python train.py --d_model=96 --n_kv_head=1 --norm="rmsnorm" --positions="rope" --attn_scale=0.177 --tie_embeddings=true --parallel_block=false --init="normal" --lr_mult_o=1.13 --beta2=0.99 --lr_head=0.0049 --decay_fraction=0.72 --doc_mask=true --train_tokens=112900000
Each number is 128 + 24 x the weight over its row's rms, rounded and kept within 0 to 255. Layers, rows and columns count from 0. Numbers have three digits each. The size before them is the row's rms in percent of the matrix's.

# layer 2 MLP up, 256x96, rms 0.165, rows 30-78, columns 0-95
091:112117099097099062151100116153092147096137155126163117169144118117114135147129097094117126129106059135143132110120157115153085132100118104099087137157122143103125111083129158076125133122169127135143135121105090100154118140145155111118120110140158097097125149139127099137167107102126133121
103:133099126126135153136118161150112131103111092100146160145146136129141166149096123149152078195118112136149185121120126126097156120107110090135167114119106117124123138138127070122132097152152144163135103150127157103125127110166127170141158112104148128135100155126137157185110183138137133121
089:138119132114173105106095160134133153158172079117066094136167137131089094130122132136170135094127098121086141124133134091118114157128107130109180137138128123094075111144120106125142153094140137103153122088113161130129170136102144156146133135111129093155094134117104086136135125121131149124
097:088155110126113166121121085162134155111107108122099108110167133148108133114112098122159097098114103120116148115176117158124137115101128107129104137195150106130120168125125165152153140102121135120085141125132095156136151104096144151146125166126146097114090117132110132122179111121141063105
092:137087126068130087137129080082100137145169132117149105132139085115162134163093121103139144140124107125162110138137128148127152132115088124133153123146084138135168099108073084110140121163135153122163143118101093130136149154112132147098153104108164126124133115125134148121132139129144080171
102:140165120147096124111148123086129092124090171094139124149141160131099128120159154134144103118129107164126143146125136133139103116094145137144133175094136141115130174103176104130111114150106090138125093119142158168172134171109120131055090171130118134106124104111152143130128096156135133135
092:142095116095095129125100156123136140143169099165104096165126159112132126143145172103088136117102082158125092096133130126101110144115143149111117114123139109181182129149104070121115161146127142133137148131142115111082149131121139172098120107128173151135155114113094139116079147129122138109
107:131151100138155164133145129135120162117089068136125128154117139107127146154128176109139113151153120136136102130108137141119145104136157141143137150099150147140156082094162152130116197134097134121157140121139155113088144123142124096163146154119134143136088094185093089091145163126110139109
115:109148122146161106159162156139142150137147178117136156093129142145126125112105116145089182096126106124146128129121123132148132151114098117139126142148091120142143132122194087126112090132112117153116139107102124130171122163068144120087116128167153133116123137140122071136134136061148095118
096:131135119127129143175142126064131101149095119116117161094112094161107123109109148123166103098151124113101115107127075121118127103082160156122116084106169166096132142124145124142171180133111134117102152090128134162116115119120120121156157131134166139118119137130106175157139125103136132084
090:132096117101139129132096117119102161132142147081098100102136155100143128132119126133104124108106154097170090109075113117118100151163128169179124141130133169132120156180125091102140166112124115145133130133120127135131134150108109114066066135147118150140115113128158136165161139143104156151
102:145122118157174128130106133149117132163156081118128175117127147168134140136120142101108111153204113146119104106190135116142119113103126136142144075158184122119127159125123147154132096097118114132176130103158104141086120106097131107162130126152107163123114129107145136128153112120152158131
088:108156156117146125084150188111142120151127099107141116153119151122098108118127138113125123120168109136137139133103164158162081124109151089131100128117122097147178149148132125089075161145177126113111137144150153101126138168117146137117155140137165173113120111092085112109131103164138155127
090:123150092123115092093135138160094127123097129176139142109121139141124146116112143072095150173122139116121140120097136143086120111127145120121113113128117149130149152139117137107084112106071108147079106101169168135088109137161135107162113155148157116173113113158124138153148119077097113146
107:127138178141100139145111132109157153100129146064108155088133140096149143146131161141129158112156104152122097088120119157142120136135176109107141111120167148169147124140143165094132139136124130128150139112131099146117141118119132129121152118095137151103141057137110173076076149111125104142
098:130106128092166123141162151126082112073086103122124121121156135102136118175139106142142095067112148116134112117183103161145147087152097133154117097117125144102106166145097151095086150088130138136121143117112147116147140123145097147117151097110136076119116103094140106135134130130150127135
105:108017130164115143125134127137118154111111132116119141110166109108153134132130133121128141136102146138109152114097118121135127151099075070183089155145123138133103122164140139122110116122107131179138108080122143128126108158091134112131129144143151106107123140095156173134131135129117100137
088:119137151130104134127128157124111117154126118144089128119159062138115117142131107174136156129116146120129128137129149145200134165138112081078097171135148095100139136123141133120136126135107145101144114119135136136126163152104183163174055149149127106132116105161161121139120126134109147101
089:111157133099120107068136145110098106117130144162116146123114086119130127118108099180134151160098172113148167119149109120134101109158155103136146156130111156105131126133109120147131130152105181152147142182172121106164139163112123106147137191138137122158157146163138122130133119159157152137
114:126171138078109102134085146133103136154144101115135129139133110133137126111164156123109133088135101109104098152123126097080140115135150190158149112084111116128191143116106150128137106160145158121154130183126105117099136102154102127092110134142138088181150128159153119143122138109135136112
098:132117149143107180173117127096082141119114122157139134129178143163131128174123130100138117124149126143158167128115148171120089105093110155180130147103128137115137110130147115106093117151086141137118162136101152105144156149124173110130157111152135141121099122155163121088098132097079149125
096:088163085120141124124124151093070144155141094124120149117154134109083107180118144128135113125135152161123125159095116115145134146159065172115123135159175120094166117129129097132114154117133149147087122117091147135155113128101104128134120109103140098129116147104132143160101115088116150091
108:109108108116078163129096125095139112142116122085143122139120118110132152097088142099162118165106090119136101163080105149164151127151109162122098126103099181145138122114118137162151144155135127117157136140110156127146118118161109110157171134142124097167100163140126139088100084151132103106
098:116104115144066159081130147156136125109102098102132107136123142140148149116130126117151129152120147148146170121149128150130119143149137095137140157089109154156068132081114116121132069150130138136111146132120101139100121125077129143146060132114130092086114134165173132087127130155123130112
095:128146118144170143114137114099090116111146060141122102124108071160126083084126151145192099132102166176117144125126120084136139136147135124160134136144109142105132127141119127150136141096100159133120130130131089141135160124130134152120135147165170136102149173096087125117126116155118101105
098:138108117153170151160123093132107136140124141118104217094150129113119112161120141091094119104145114143129119151114112118149099173076130099126117150166120123101144157151117136144106143092131096122128142126110173117126120166124152119119172093118133106132142177144114105146097135132163120168
107:130091107153094157167147100110118132092128145080149123111167147122111124122119141176157145100081124146125114146112118130124115152113136104158153209102123113140126161118129093155148151113135136114167126159108127153179161130101123118112132168111151126128106102121146118092103145177154123132
103:142087133159123148097143125134168126137119138122145134130061157132144137106120146091088145143145106180174113152126111131115151128085180138111164120132105147123113124095076112156122084146126129114103142125144131118142098152131140064076084140136133131114088128112107117135132126090135122140
100:112145126118093118137115148121098150118150114122159149161194151083086140135171122123139137133105123156119169155135123132089094113139160101145110130136135120147129187138125119142152097100192133148120122174103120145149140099137129104117108148119151122066090113145137105140108112157094132108
092:156134089176134098117133097116108156148161152157173139157139164143057110140139169122154115141095134155117151119135134145089117142148139145122122117139154154115163094105114169110149150175127141087089132149111136141146099116173131176151125105123143105133162170143135134148127131134140132118
095:122118125066174130141113119135118188149108123137143110177124144151133128121162114106102111126213128117123113119104134143124135111123112108164129093122140147103159110105119137108100107140111120148127128110081127127135132116142140118127168138098132118130053114161132136109116150060107158124
106:149150091101090116113142173177132168127122135134129141156153132130066103111154099125148122078123113125122155126137162135084118150158115116184098151156157137121139124103106135123151140121124119134137137105111157138115103108166088132146104126102088106116108110141144093176166133103112097098
107:139146138124128150147131094133149102159158156116102137130107138140152102118104141195099073164144122105162070177108134146134137075101112121120131101163100125122101142125132129126138142100178110128110120120172097152142130135090182114147099124154116145117112135127157113143168141144116139138
104:148129182114120135105132094158159128109121111187157115092126084166167115134113119141064131107138127123131138100137113126125124149155147092121133132132112118141125093136082120127107090096131132123103133121099103065113129118144110148135108125179080133086084130142161114135114124087127130138
096:134129143134113144123125170118106129131115119109133109130159120115115134122105108082121131132162141166100178116065152148140089102160124125170136117123157082141108184147153106116150155159131143120100132134127162117109117143167142147098144106125158127118138118119102111118191107100192140096
091:106127118147108110119156134158098124141139135129156186152147141118152149100153161125116166121144102130138113126127121138156123140077145094160121107136136128097120116131098165164140172155132108137134195167186140141119111124131156104126136128169135128101163163151072154109107086135122140151
113:108124120163113139160138133126084095156159131116089115082092120092149104155132110123077147143078122150116094152157131138095133130146112114181157097125112156161128125139123086115159108111133136161122133151142123143136119129165123101129068151132142080145093143102173127147151136135112130143
102:148157105152142162105116098152123105157126105120164151107098128133123136118165145104142141146136122143111124188167131112129125107127145164109150111129142180142139113143146156123091147114193104151111140155093089136125073090116122103136116079091108122141170148109122136160137107159126107149
067:109140129131142177159145117123130106097093109144136161132146138113146135137108126116118139114156131143093092152126118140173090142100114142061098099099081161119127102142147183135120144131142074102140122139132151120153096131143119090124088111132121101140149139138107184138100147132146120185
099:115126105118103147099115134126097139180141096100084128125101149133136153128175140141072126156145161149120112152127127113124124113095130123113093136158150163093119137082112112134110167137108150162127097063148093144109124157101144081145138104148111142105132134183157156133109120099126132123
097:132176111136103110129131098117134070197160137143142158150129130135127082128147148140097129119136146167118154077101134162122159148142135113110142082165118102143142146144158095121142101146082147096145083125101164104058158147125129135125141124099141150128134141128131142129128120124140113130
109:113144141115153128120124124155162164173162127143153118092157130139111085107151092102141130152100113098092141136162128130124133126113157146120117169137137164077103137087171133134158142130170081124138100128136116134148117104088175150164096119126131138090112129131154128169123096102159156110
087:149123158171119124131133131140155129131065093139099092116134073097141150112109107140136170154119097125150090149148109118106143121092114088153127105100108141129144153138126155138152173092165134158135134145140104130169169146138142121154104136143120189150092128130126074104123114118132114134
093:119120106110153152099148136150134112113078132130138144174129100115166137108165122138091160080150129162069105169148123097171133078093138123094104120085099123105136146149106152127120177126145153105125139114125115140156110116113108110124104110131099105142139113147101177113140133131101115160
101:091168153109142107119081171116124149129118100121117125103131176133128140157148168135101098157106129123193117108084112128150153136093107121065168111117104115124134122135134142098132134135144166141121139113133175101145118143119119130083161115094111124144106157148147155111121144077147151130
105:158132166136139118134124152128148166083112167134141104116133109131156114161156095133085148175130128128122105106098122182109102084111117125122106174117066095110141137110091101156132120143129094115131127144088110107158142100163131110137118118153134128116138143114150122098070123114087156135
114:138101120117110134173133125133115088069175135102123096115131181122117104129146139104116127111137113099108129118154119110133097126126157138170125095148126106118119205140148117102109130162164123144121134095134127142103122129101120133159121105113141139104171137158149186134168105140160178148
099:121096141153146081107152113130133132124084133096138078155148098136133117099148126129115122053139112107136141124115115160140131105099142155166159109096115078094154114143117150120126131120118132166082147055122114144148119138157130102119124153148137107137141115124129126100119171103138089165
097:134139127130099134090141151150128145086110123135099111144122087121085153118123106101155188142182110105172117103109144081124117112142090147116108118110117127127145121147122126128150126119136127104118102087144110123173144168132120054098096150160111129097121136091113119151153114128100087140
# layer 2 MLP down (transposed), 256x96, rms 0.161, rows 30-77, columns 0-95
095:130107120143123096133135157129130096137115104131125082161134079125131127152131102162117125096163165157120125131134000121165094141129123115136138145112137117139129107156134133181122121125128100112137131148110122108106163134132131136113111104120147108093117080103158148105115151134132127115
106:155172128160090116127128160089115139087110125115105132110137102134102083124123094104126151130124066086100128077134188142159136145141073164127112160108119116127128146110084133136143138127166139160111105143140138084120148119145114127171121111126153128174121138117108128128140156103135142150
092:122151120134097121128127111142155137109151097082114147130114126121130098127112146106116093088126125103110144110131139086155106172168116123129148144136135166134143115123135157158102121099110097156154114108092099185095164102110124141105103159102095131151144086126075103085143102125089158100
097:126112151152096113135106164142115147121133143119128141141100086146148096142131141136119135134136121105180173125090189111168117105138141120141132107147155117167143144123121141161144134142167167129102106146146134168119100115110130117092142114180047131161142134113146133114133129112186147146
099:122086137119117137113131138127100140127121175136172140156131130134185113148137132122120142145101106154105148106121120138152124156145124130163159128146098148149148146159181141135140066150119136125096173173108130134127123112097095131158084182092126133096149122141123090101096128169127085133
098:127122134140127126103084112096112123125170154125159129146143126146122121138107143144121107130103172131141130097109042091093138137138111144112144099100143125114117154132108107114094128145152112146140100123146138037163156137125123094102113151107104130078141129145137148114147088133139122176
094:107076102077157107162145109138157180142189160110108106103113117115111123181114182125113159100151144125126126114136121111144155089158128175093156147121097130132117139133136129131156145105107124155101099129104142149113152132104139106104087122098103110143123104146163118128111159113136140121
107:104135108138128146159122128087112134087145131112150150122141147161115159126126129110144194150152117103123114177128116110139110108179128119111140126121151178131127134107122141171121162108112148123115121154130123148131154124128106125153131109135122108127114096158151085066125224135120130090
109:121171107097166111144174155152120136155132099116156148126137158147150127130097120124135101136151142135132153128151107151176164174133116144182158138133116115114136126137138106156097128133081119121143198104114149079131147162048110122121118125109122133128114155164136116140131110112136151136
099:099159095114161147108134119122104132124158138142133145113112137112087144138082139121101162138118145157115134119130230150115172113096124130110121102123134167127116129102132142065122132119164106152148112177104156142123137136133139138145103107151088115123152164145125145085151120100123121155
093:103109094127102098150095121112104138163101138091108074131137150143156105117125093086158109166112137148113115158135156173129121100156112161129092140095099095127112126094108128126138101126103148117121138137153151136136157122123146090144161133144063114156158161115171139152135102166120109139
101:130148173109151125123112108142104124129142114135154134135117094190146145122138111081141147102140098114114140109139122112138142115136096115110163098192110087121129142146125137109161137102103136085211164116140149132091120109087132099131104139116131124110149065116111117140120166108122116126
100:129137138166138129154132140135130089124193125144147107109121119138149095105125140145147123179136108146160179140137063094123105162124142137159129139110113124119142116152143140132122135093136128119112139140184151040098115117140134115143141121133135119134081130120107138176124074126119159142
095:099141136108113115101113123168147104143130108123142112178142129090121093117124110168085157149142162102106158129149096118074146115092143135118136118120114106122090112146142122124083127153093125117102137103122117146159121175147136152122055132125118099119131172143099183124139175121129121126
108:138113116152121107145128130115092126135136136115155126143146173145149093154101113140129115142148118150120133129122138156129127104103131094051156142130141154139092122086125149124128152083091113153133137068093156080152115133153153111144119138108120146127108134122117126108120213113085144166
105:132096102149100120164124150133112132122162091122126140123124138101127146155098132134129110153116119121163113125164192128111172072114076192138128124083101115134124185155095146113132126123169129141092133139110143087102130131114139085105140146126129126114172130136127147130152118083147117147
103:117111084155119143114112105147125163116131129171146157133118134071169156140134153121151106123101192099150144146134107126111127150124143131118088112128131147142148122110137114121130184172095147140150150124130142110101128170088127140096069160149123117125076160087144140128104094121109120132
093:065138119134175129091128120136157141126107143149106115164152113145116132152127137149121122148143136096153119158142016145115124133112158119106144135106168147145161126127139121096143139131152112117134128130113110116125161170128155131113097109090137126085100115142154115084129094128091114136
095:122154154095094132095136120142119120107156155149092136131152165103102105100125184120132119109112155131137123067129142144136117103140161149170142137125172137119131094111147133147096173132117077138110100150091121133147145149099122132125141093155151130164147131087098132061122100111108116125
112:112169129102089111140123097141120128124130146086120143124136117142147141120143151128106134114103097103117169130154159136114085108117144082159128158108146110116135113161064120113127105090144065143159124109145124119130127099147146163174145121116104137151115083132133105151172155092177119153
103:136127130167142150116126143131115149163140076183110143131140134141119171157105123131153090143114118127091134141150154137070139103121142167156119150099098085158122140146112114093125120138209093118095137134137105113135115147090136127151146113159147124106136147140144148183115158113117147140
093:123070134118134133093099128177111121137154131133136114139109126131080136112100154180126106129129125138120107099145153128114113150104133141114124138133106120156136138138151099161118131135149103154124170084125143050124121152149144118103151157156089145128083105177143127133101099121094147186
104:131116125117135140127108101116082154113093096135115114158117134175153152128127141101128165135087133147135109189123095129121149123153135138153125111129093136130140106140149133154136101123151143097142106130132117240146099080122095135172120117127149108119108134156132111107135078139137132123
096:121133124168112134107138141102127121116142130105108157136154167103147114148123161130166109102118161117096103110102115169110133150131185131119104149097085138150100148162147111128115142127123117135126123127096142170118153072144098111112074130099138074118101109142140078148142113103167116172
097:144154093186144110157133141149089193141153112166132109105137112094072134114103170124156099148127110108131126158104140110135129120170139168126102130134123118127138152126117128152156168159124124166115124159121105131136135124125158159086116094142146113117159146140136133149148064160129155132
102:141079124129150140140119110196147113113119126149094139102097145139119128114111156115122134117113171167111164142099147127141123120099115156141138130142126150100107126128138150155107147137150144157075179159143131089135132176080077125115121154152084140138177144132147121108111100129103153093
103:119149111167122152109161140133116141099148154134134121125119112112132141127162146158128110104107138163139090114080155138154154149158115109113090136137147103145147134099120129153175147139173118164164115188146117073119150124086114123108139150129101150082104101128158125134103070157124114150
107:082121136124181122132151126112129126142136109116096163123136131100169158132125109180112103119117131181120121141140086095111122093153138128134123085110121146166132123165156105146139126130130137123141192109132140116141120139118129132148095090093060134054117136150123122157115097137150128124
100:168162111102132152116144129154118133137132115160151101121156094141133104140133150123109106195144157108105113135104076141108122113115134186142091134120124098149130115109112140159136107180082116151103072114119124080123115118107126117134087107148110166142164103092140149142152105126120125101
095:112158186137122123094097118109111078141118135171114101146105139122138102112088134148108140128120156127139143142127174118117170140116092163132149123091136186103133080147160157153127136139138134081145108149121138092157110130144079138140109117175155133156140113103127081136150143128104110128
097:130094152118138124133098105119128123150132098128116125115113151136137143109113114134138164108130139155141135100110137093123090094112121047124146135188156129113152132166159157093135101143128161107131092128162139151129136147112097133119133184142105118131118104146105093137136179173122063108
107:112112136116102177097135146128102144117131134107163146128105114146146107125117124123171124124121137124107145107112108114124106164158143126113160115076111115077164156161178151118161125139127095100116138109167144131137105093141078091141156106130106129090154127115167162138105152125153190102
112:164144186132105165143134119092104123147159120162144191074101107143121134102118140121098141141118100125134098131123102146146123089092129104139128146121119096126123143113133141115118148085176114070099143116131113136144119122165109168129112124174158138108173148101137124140096161109137102129
100:161126175105129143118133141122111130112119094128166135140110135176145179101125106131113125115127117119105097121147139112139136150120122088148143128121077162131128118149095122138115112126134120121114128112113126245123110121140118128144166129149153109100170103123129112131134200131154098118
098:144122095169139116161155137157136145154121105113097106097202107148132113105136134140136127102149154110151125149147115122095177142103113142095100150136117096113156080140154133145177139139151117106133123113125120065182113123156123110126141116124129151166141130105123117077136122085131137098
098:104157129160130126076112142132103162127123141141083154120111137114142113162104134138113134129115169167137146149164098141139136118146146157128156095136134181080106126130106090154143109101120148165113161137096093049121152152128117129123167145129118126108133130083114088135132093113152153124
107:110103095140105123135086132165114116101150089172125163131132128146121131133085137147142077182076127137112131155153156151107120092147117115096123119134123131141140152140133151119145142132102089175139123105127141082132119089153095106113083106115109118140096135133119078100144160176135129146
106:142151125163142109111156124136146108162152124074166170138178129132134131147149126116112123138135074116114134161126132145093164180124117131139120089111142065099121098126126148140192122165114109150103140106134137074142117148150129116159141114109109156116157118137151109080117135139146119111
066:146124106126097096084099133173135150135178154119092112110108130157126155139148097124089140134124093126116092134129071142141137121120175127161121139116171096158115150081105129111126132148123145135142134163134112155169131121104119147126155175128149140150076150124108144164143141145085150157
095:116135108081108163125144101127117153192171110158145098168095117174121119133137118119161099110097163147143118133144110131122156102128135112112134163143116130097149132131083116119125131079127114124130133168150168119112099106109144143177113116182127098156094124145149154113109138127112176113
102:116145136135146134121158106120101088159122126074149127137148108146116112134129136100091145151131189135150114134140156100139134146122169133097164119128150133150187127125125129121157098164125090129129126125134110113091146154126118115188128113104156126094133077086098137081094118110087149100
106:159121097086127145127131168154143120137143115117126180090150113136133121078118129083130153113088126087143137088158148105112109162125161142123145118162109152131122152109148152123150138144109069116136115158111089140109103099107134127156117151124136133120145071151100110110088144124185155131
093:158142110137101074160103140149148139173152134156098124097123123117148074125109110146130116109120119167149135136102077101115154134131132095166099169136155091143125152150137116131143120129132119125129122108137149041114123125150112112111106140152084115134155149124154124157146079116155141163
092:110136111146129116116120175110132146129130106107105120122106138140192115126135099147091160133166105135170135132126173135152065141141123150137116132138110111117108127100139166163145091156107160085131059177153113144159110130137098104115132136132171141136127102115112116116147164129132083131
097:142104107147122090133135139101139127091099131096121126112122111131159114125133131153116133103133133115107131119158141136142155143111129078112163136177090113146138116157133123120118111097155111119121107086126107210153128140168122140182124100117163122146117078153094112140167195128152118112
108:135154100090118182133091195113160103115123151195163151127142138154123110117123101115126108148154105129098100125122151110106112116085140148115130127181114094136074128139114127106121156098097129124131092106161120123134152118112156150118083132117151113096149124122131166119107122119165143125
111:105137130138165144134142131142146114099139106120120096138138198141118080106114120114136142159089136124124105151120123175107109161140090183140126144145103157143108087117121127132161122122117150130112147084095120181160150116106104107122109160092156105130132149079126125141118100067140124121
097:104109121177126159125105160088101136078157115124093096164130132107151114170101103134131112121107112112153152131079193097153173094140141111094156112094168132135151099133127153100127141141123169131124104154131122150142133152104124163104150135136139134123117140097127160075123120129131112135
# layer 2 MLP gate, 256x96, rms 0.179, rows 31-78, columns 0-95
098:119118152133126139124140105154160139105106092161127129163102133124161150085182136147108155137138135136145160150184131104078162116112105136108124174101143127150123124077080113136082089140162123153121160137113152125115109106139105146165109137095125129091105096152100114105112133104132119103
094:122108113127084159151138133133108122126100130121112113121123113108148120106145147145105106102100119150164117128122156120095121167139128163102120112073106136156131067145101120110186137128122130139080161157076119160138113093122092163153148111117135105146159099107144085094086160125125154131
103:114093159158122134117075145114161138109083160145142160129149088115126143129066117138114136157116144152111106125136136116111133161115128107140119148103111158149094096187075106125125127122137108098106124125121132119150128125122115094143125132094139145128070139127063086156147148112110154155
102:144150184158107173084126174161113127131094135121159141152130107144115108147146130128127176133146125143120108134077115119117119129112163120137161142140122116097097153145130130161151145116145125082101138137108104134126108145091162110145088131183122120128146125151123043132142150100153136131
116:120125143150163122076192162117118104144094145100097133124108154110164163123132162135137140126137114158188158173150178140118104121112145129115092139118137166112140156146110124134066145131137147121088127123081089167142108137114100141126127158124148139121140122102114098106128150146129107134
102:119132095131120149129077114097091104110129136171138154146136146200158142140073099133138129169114120163144104080144141114124106147102150108141130128158055142134134083111127139137174123126119099118108133156119138156102111114123099159137109164150132144103151113105129135135109133137168146133
102:089098158131107128152100131109136064143153154125103115127121113160142131112096088137107134096100092143123128141167133161151134141117098094148148090172094118174094136169123107111149083130159118117147106130087113144132150110149095156101110125130124091141124105074118121142128156125140100116
102:127184118138148103141157148130136155125123162122126125093126135156175124105120145157117187142109138130162118128108160116161114154095113121165118170156107141119123106097172103127119133138126114151128140123105123138171095153089143117089140160174156124150147106151135078143135136085147075124
098:092173088123119105120150113154098116095137136128139098097119180120117156119115176127114180115143116140156116138171149170165128141104119101100130096114116152140106107116143118126160175112157150107114090128121114135126118109074138112115157154123112112160067119145094122095129142137110137151
093:154148109099133174132125136128112165149124136158157127127127103117088146148126128060127162146115151128123116147120137118123072121144125146150162087146176147102138106142139117113129138149163141111130149187111161126078126122106148096126093096164157160147101107155108122133181131129155105134
103:112096071133071132150143178108153118110128135123111135105133138108099169122132095122134149164099121129183148133123122156114076118119126076151140148082128173128104122093135133117152111180146133143079148140139169143117138169151113138147121115135127110142103132134149139120098151125110090112
082:116149140092132135034150163104157135131134104120151105100117145113104117108133136108136148120167090145149103152140130174166112112110141114116110132100135132132152167142111113095105148139154130118113152155160154113113101195120112132089112150112156160132111083101124143117128108128158149146
091:157110102093115123114145162141104159089121131134124124107106144120128142098132129068098135156123120155179131158129138091133079152129124105139129112131155146105165130144138171154131125176075130153073109107151164165124136143140136127120150133155115153176152130142092119147173121131092108124
105:136146142110128129148102120122124098123104155099121125134147165133150147181124086139093141112170100123114108111126121150133088100107120117129113091161125112120116148142144125085103146129168125090106136125062130136124141080122161107132117134099178154126087109087092164116109160135152132178
095:167065126112138126135142146122107115123068141164127161153188109127155128168085090146164091152108104153130150133096132149133138105103111134126147113115117112149146119107185100110094133144144116133084130129140113125167138094140130145134144139140113111168146125142088092091137115107149141122
097:104074123132128126114160137119108154078102168095138148108117082122160151149124136092123169118127138154149135116098104147144105164103103125140072126147080133092106118150108161143101102165125146139100074119116107144110108148115097098103144151167153103124141124125132126133128147121086120158
094:107063075121106148141163148099136127119144160136116159144119128145160118095130117127135108105122069104114112173134121116124105145138142087121065131114168156088180131112126124106111126161141145135124105105130179125112154128131132112160149142122145114166112098151108123128171140088118117117
089:146107132126152145160138138104084115113060126127159168149141085138149127121096110134172161149108125146099141108163158111086110135151098105111156095134133139171145065127133107139114092127142127118136154106122112132130077137187095119133123130125172106114103118138137114147133146114095118144
113:133112059146118146132142129140116102126114130163132136097104117130146126114144130087121143111087128194116165156182137115100112127137145154116124128113108137152129146155146112071135113107121118131075116147105102160127151098080121129154113143138157119133149109059115139087147146111099122153
102:134122097100136147167137097138128124075125105173141158116169146111114160146119124115135138098081151136155151129125157096156126087132107132154136100129128148115104137140160140109128169119120136136109133122106160154147143089142131089100154096127159133135124124150127068081098139104125093194
096:121158097112107142115144176096105105100122146132089190100135088120141141171105130120131138121118139126120132178147137106163155143124114108115169089152138161099121114149125146137104123120145175135100105133093125120124106149160089152137134140112133066122150125147098102171156165119098118113
103:133161126114135095149142155154131142130160147102127123153133114146137106145127106162109137102166147093134159091147154129135081158145138099144135142092150115115148159125124123101109179126121099125147136126135161119158160115159138140106129172128100156097170124139101109168193188152096143122
097:111111129128128151109160131088168160129130140132116126115099096132150142118067165102142124125109141149113103139143098123111125134179085053137147118104117158106111111089122113147158128156120166111132125153114120140125120148124140128100145175121134093162134133185177141118099163095150134121
097:102118119149164142102111110156116111129154126097089105138127135138096093084115131128132155168101136143144137140152158113134131137131148111138114125169105133096117102153093127135131158092147152051127100110094049163145138107093148139136140134140158117109148129100097114085127163131138123144
102:101145135100137172114145100131096150100134150123142112145132084147131126127145190092120125091119136131091132138146142139124071155165095102145147125123128120135108116124113111136147088150090162076148126162096150143143117127128146130098119118184159109125092134138130112154168150080149123089
102:145112092154117110141156147138137156085121129109127117129135152144127135109099114112148157128154132140126135143141126117129107089078138116121151133109096116093162151128085166170123144161144136136103073134158151158110097151128114098153141148174111157153199103164172089129134115141118101116
101:139135157105161161138137124085155164130163139105122157121123091148138100118162120114155183150120137120159128109076080137124111144129113122120110100165134144092137074128148153149098135143123077103088134093099108127161137135091107121112124112138187108130112137119165106113156107115114130125
098:127122103108130147093109134159125126103129127148114132140119120174102150134152136124121165152115126159115132156073120102136110137177122095139131182151117165138077151139114110112112132154157100097138100155098164130166164118113093143138116100150175116121118132121134087195163143156136133124
101:134103148110133118122128139155170081098123139115106181136145111119160124141095107115094150113096102123116137135101138082155155121124153120119084143137115117111127108101115123113100117113120118147123087110126176133155081081125122086165184129109112101115146120145067116122146132103116075124
102:125143159138168116100105161101159091130134143120154129115103131130178111147140123166126161154092124112118111109109131127120130140134134143139136123182122084143101106138135127157146155116145159042112119133127124163105129114083092165122125107192133158147182115110132132116115133143160133130
110:122143106090111132141140111111145166123151143149157144133112104164164108111140090070130140171128132148134124090118131109125136105083132118172127067138087095091129151138120118144115159123112121115145062132145097151116135119127102142143194175132104156131153105153129124121143132106117122108
117:116153098097097145112121104083108140111113141100102134119099162115130183082120173140108117102113108110135100125084162110096089121099134153094109134152125190117166140153124140136148149128160158107085095136127149120165108145115116107127109097139146153156112101115163131107114153134121103114
105:134123109135171118120148174117136143137139137111112153153132145095093161115155132107147120157120102137127111136132197123165119104070105138140149097137143137102120172113131140125138127164122148113142101140131115215112093142093114112129151126113152141130162093131090098135169147159100121137
099:128137130154077155107150132113168114137141085108063145135097164127122121094117104150131119123149128098131111143143140122088127133130137104145110116118117105089090144121101125136150156111169127104129061143149112119161101139121147078105093126099134187107128109143122154137151129109088148093
099:125093125154126141139141125124135122150103155112129107197120109096184133152149115131128148148111108109176124085099150154153109143116082116119093122063155133098112132118114144120148132139145088099152135148143118173151072136117129131125128168161148118115145116164111147088123137124102164126
107:101108104169124129136108143110139114118160105079104150109148102129150119123119153102086141135120114184112126174130169129130113167137114132124153123118103134148156101146128124090130107122162108103110093134120129167117081126141088117163088157093141121157126106153140098143154172114069148117
103:155137133123125133132092128129144086135117141105155119136123073155135146118096151119137143107099134176152104128135125126096108168184097129129132147089110104139156076116095096147124121128135114121116150141140072126151155120102110143150104128146095120119153126136144078123154120111130134039
067:151150175155101130120110093105147142124101160111114148129107140110124128101113091157131132123136134113153123142105127176145122145109139117146147185183074122151088104163102177132131162141116113126107150146109089126165117077139102139101104148119120121115149107137087141141132123119181146155
090:120154106139138126162178127132079114095088136132121169128126123118121138163130076174144120171116136179113124169165125096154125109109086101113168121160095130111081151151132156105123131128143161121124118154129140144082137138129086107110141138118144170102142124133098115112101143126119103157
089:088117157132096140123102117114141182095134149110043122131139142096122111105112099155143100107116083092106105122138122117117133139100143132164137140112094113137136117124075142090152192138165111158120148135128106131149112121107147096104138092145131121119154078134135114160141132142103119118
097:153100097113129134150075143119146087099137150095115097158103107117148159127103138126076138099173134169173102119112135120153108128124105107115096120119088133144124094175113121098115087154106134125133125140118126099123121141125109140097137098136121144113131133124184109091146173145075098141
084:139122157167127110127151106136180143106092081132125094103133086115168157107111111139124149113111099134143102146139119129091146154124113100160101155106125171120109164125104158115156160104178145168126114144144095149135171106137146133161093151136127167157111110137130096117139135112163094155
094:141154168143131115137098124113101152123139152124116148102143104175111111169133107124135121116113122135202115105125138134099148126112141103168183114167123112104136095151120118137129083141119098151143106181110133145112113126143108154154170146178138138097136088119137060126130131122148111100
103:132097106135098148094123116115144137117133165136093129135127088168152147082114112120133158106131122145138128131147142133112122122137171116162059181118173146126118142118114117120125118132125104123122078143095096166114127079129127119179121149167168118122167097103107073113119117139122118098
099:094128136103153135126089171092141113108126131140060153132062119132175156151124104147105131123094155117098158149123102086131116103140080121119120145153130116121114097127134161104099134124116153125090126139125102108154114134109105140121115113125130131107168089082140132168105102082105141125
104:122098170110112162152146117149139118129088136140087117140148131193110133133101098107105141088120132126158099112120126126109138134141140091167157088079098120130131102123113129107170157146072127106142116125134112120112135096166133146126156129113125103153167127139112126115136176089184102150
098:130156096127089132119092171075079129080149163132122154151096130071157136165126133131098154147108122139132066135074137094102090117137152123123113122107120177117124119156103151106113118131104143121126130162124139107103146132122109149131141098120129137149101108150144125092098140094109118123
105:123144098118160185127132161106176114145118124167115147123092128162126115111125120075099172135115124129121120129129132115132161115122113114138137153070092131138189106098129115095126123133116119146125068108130164130102152101140091139167152105139152106134151107142110104077122138130147086116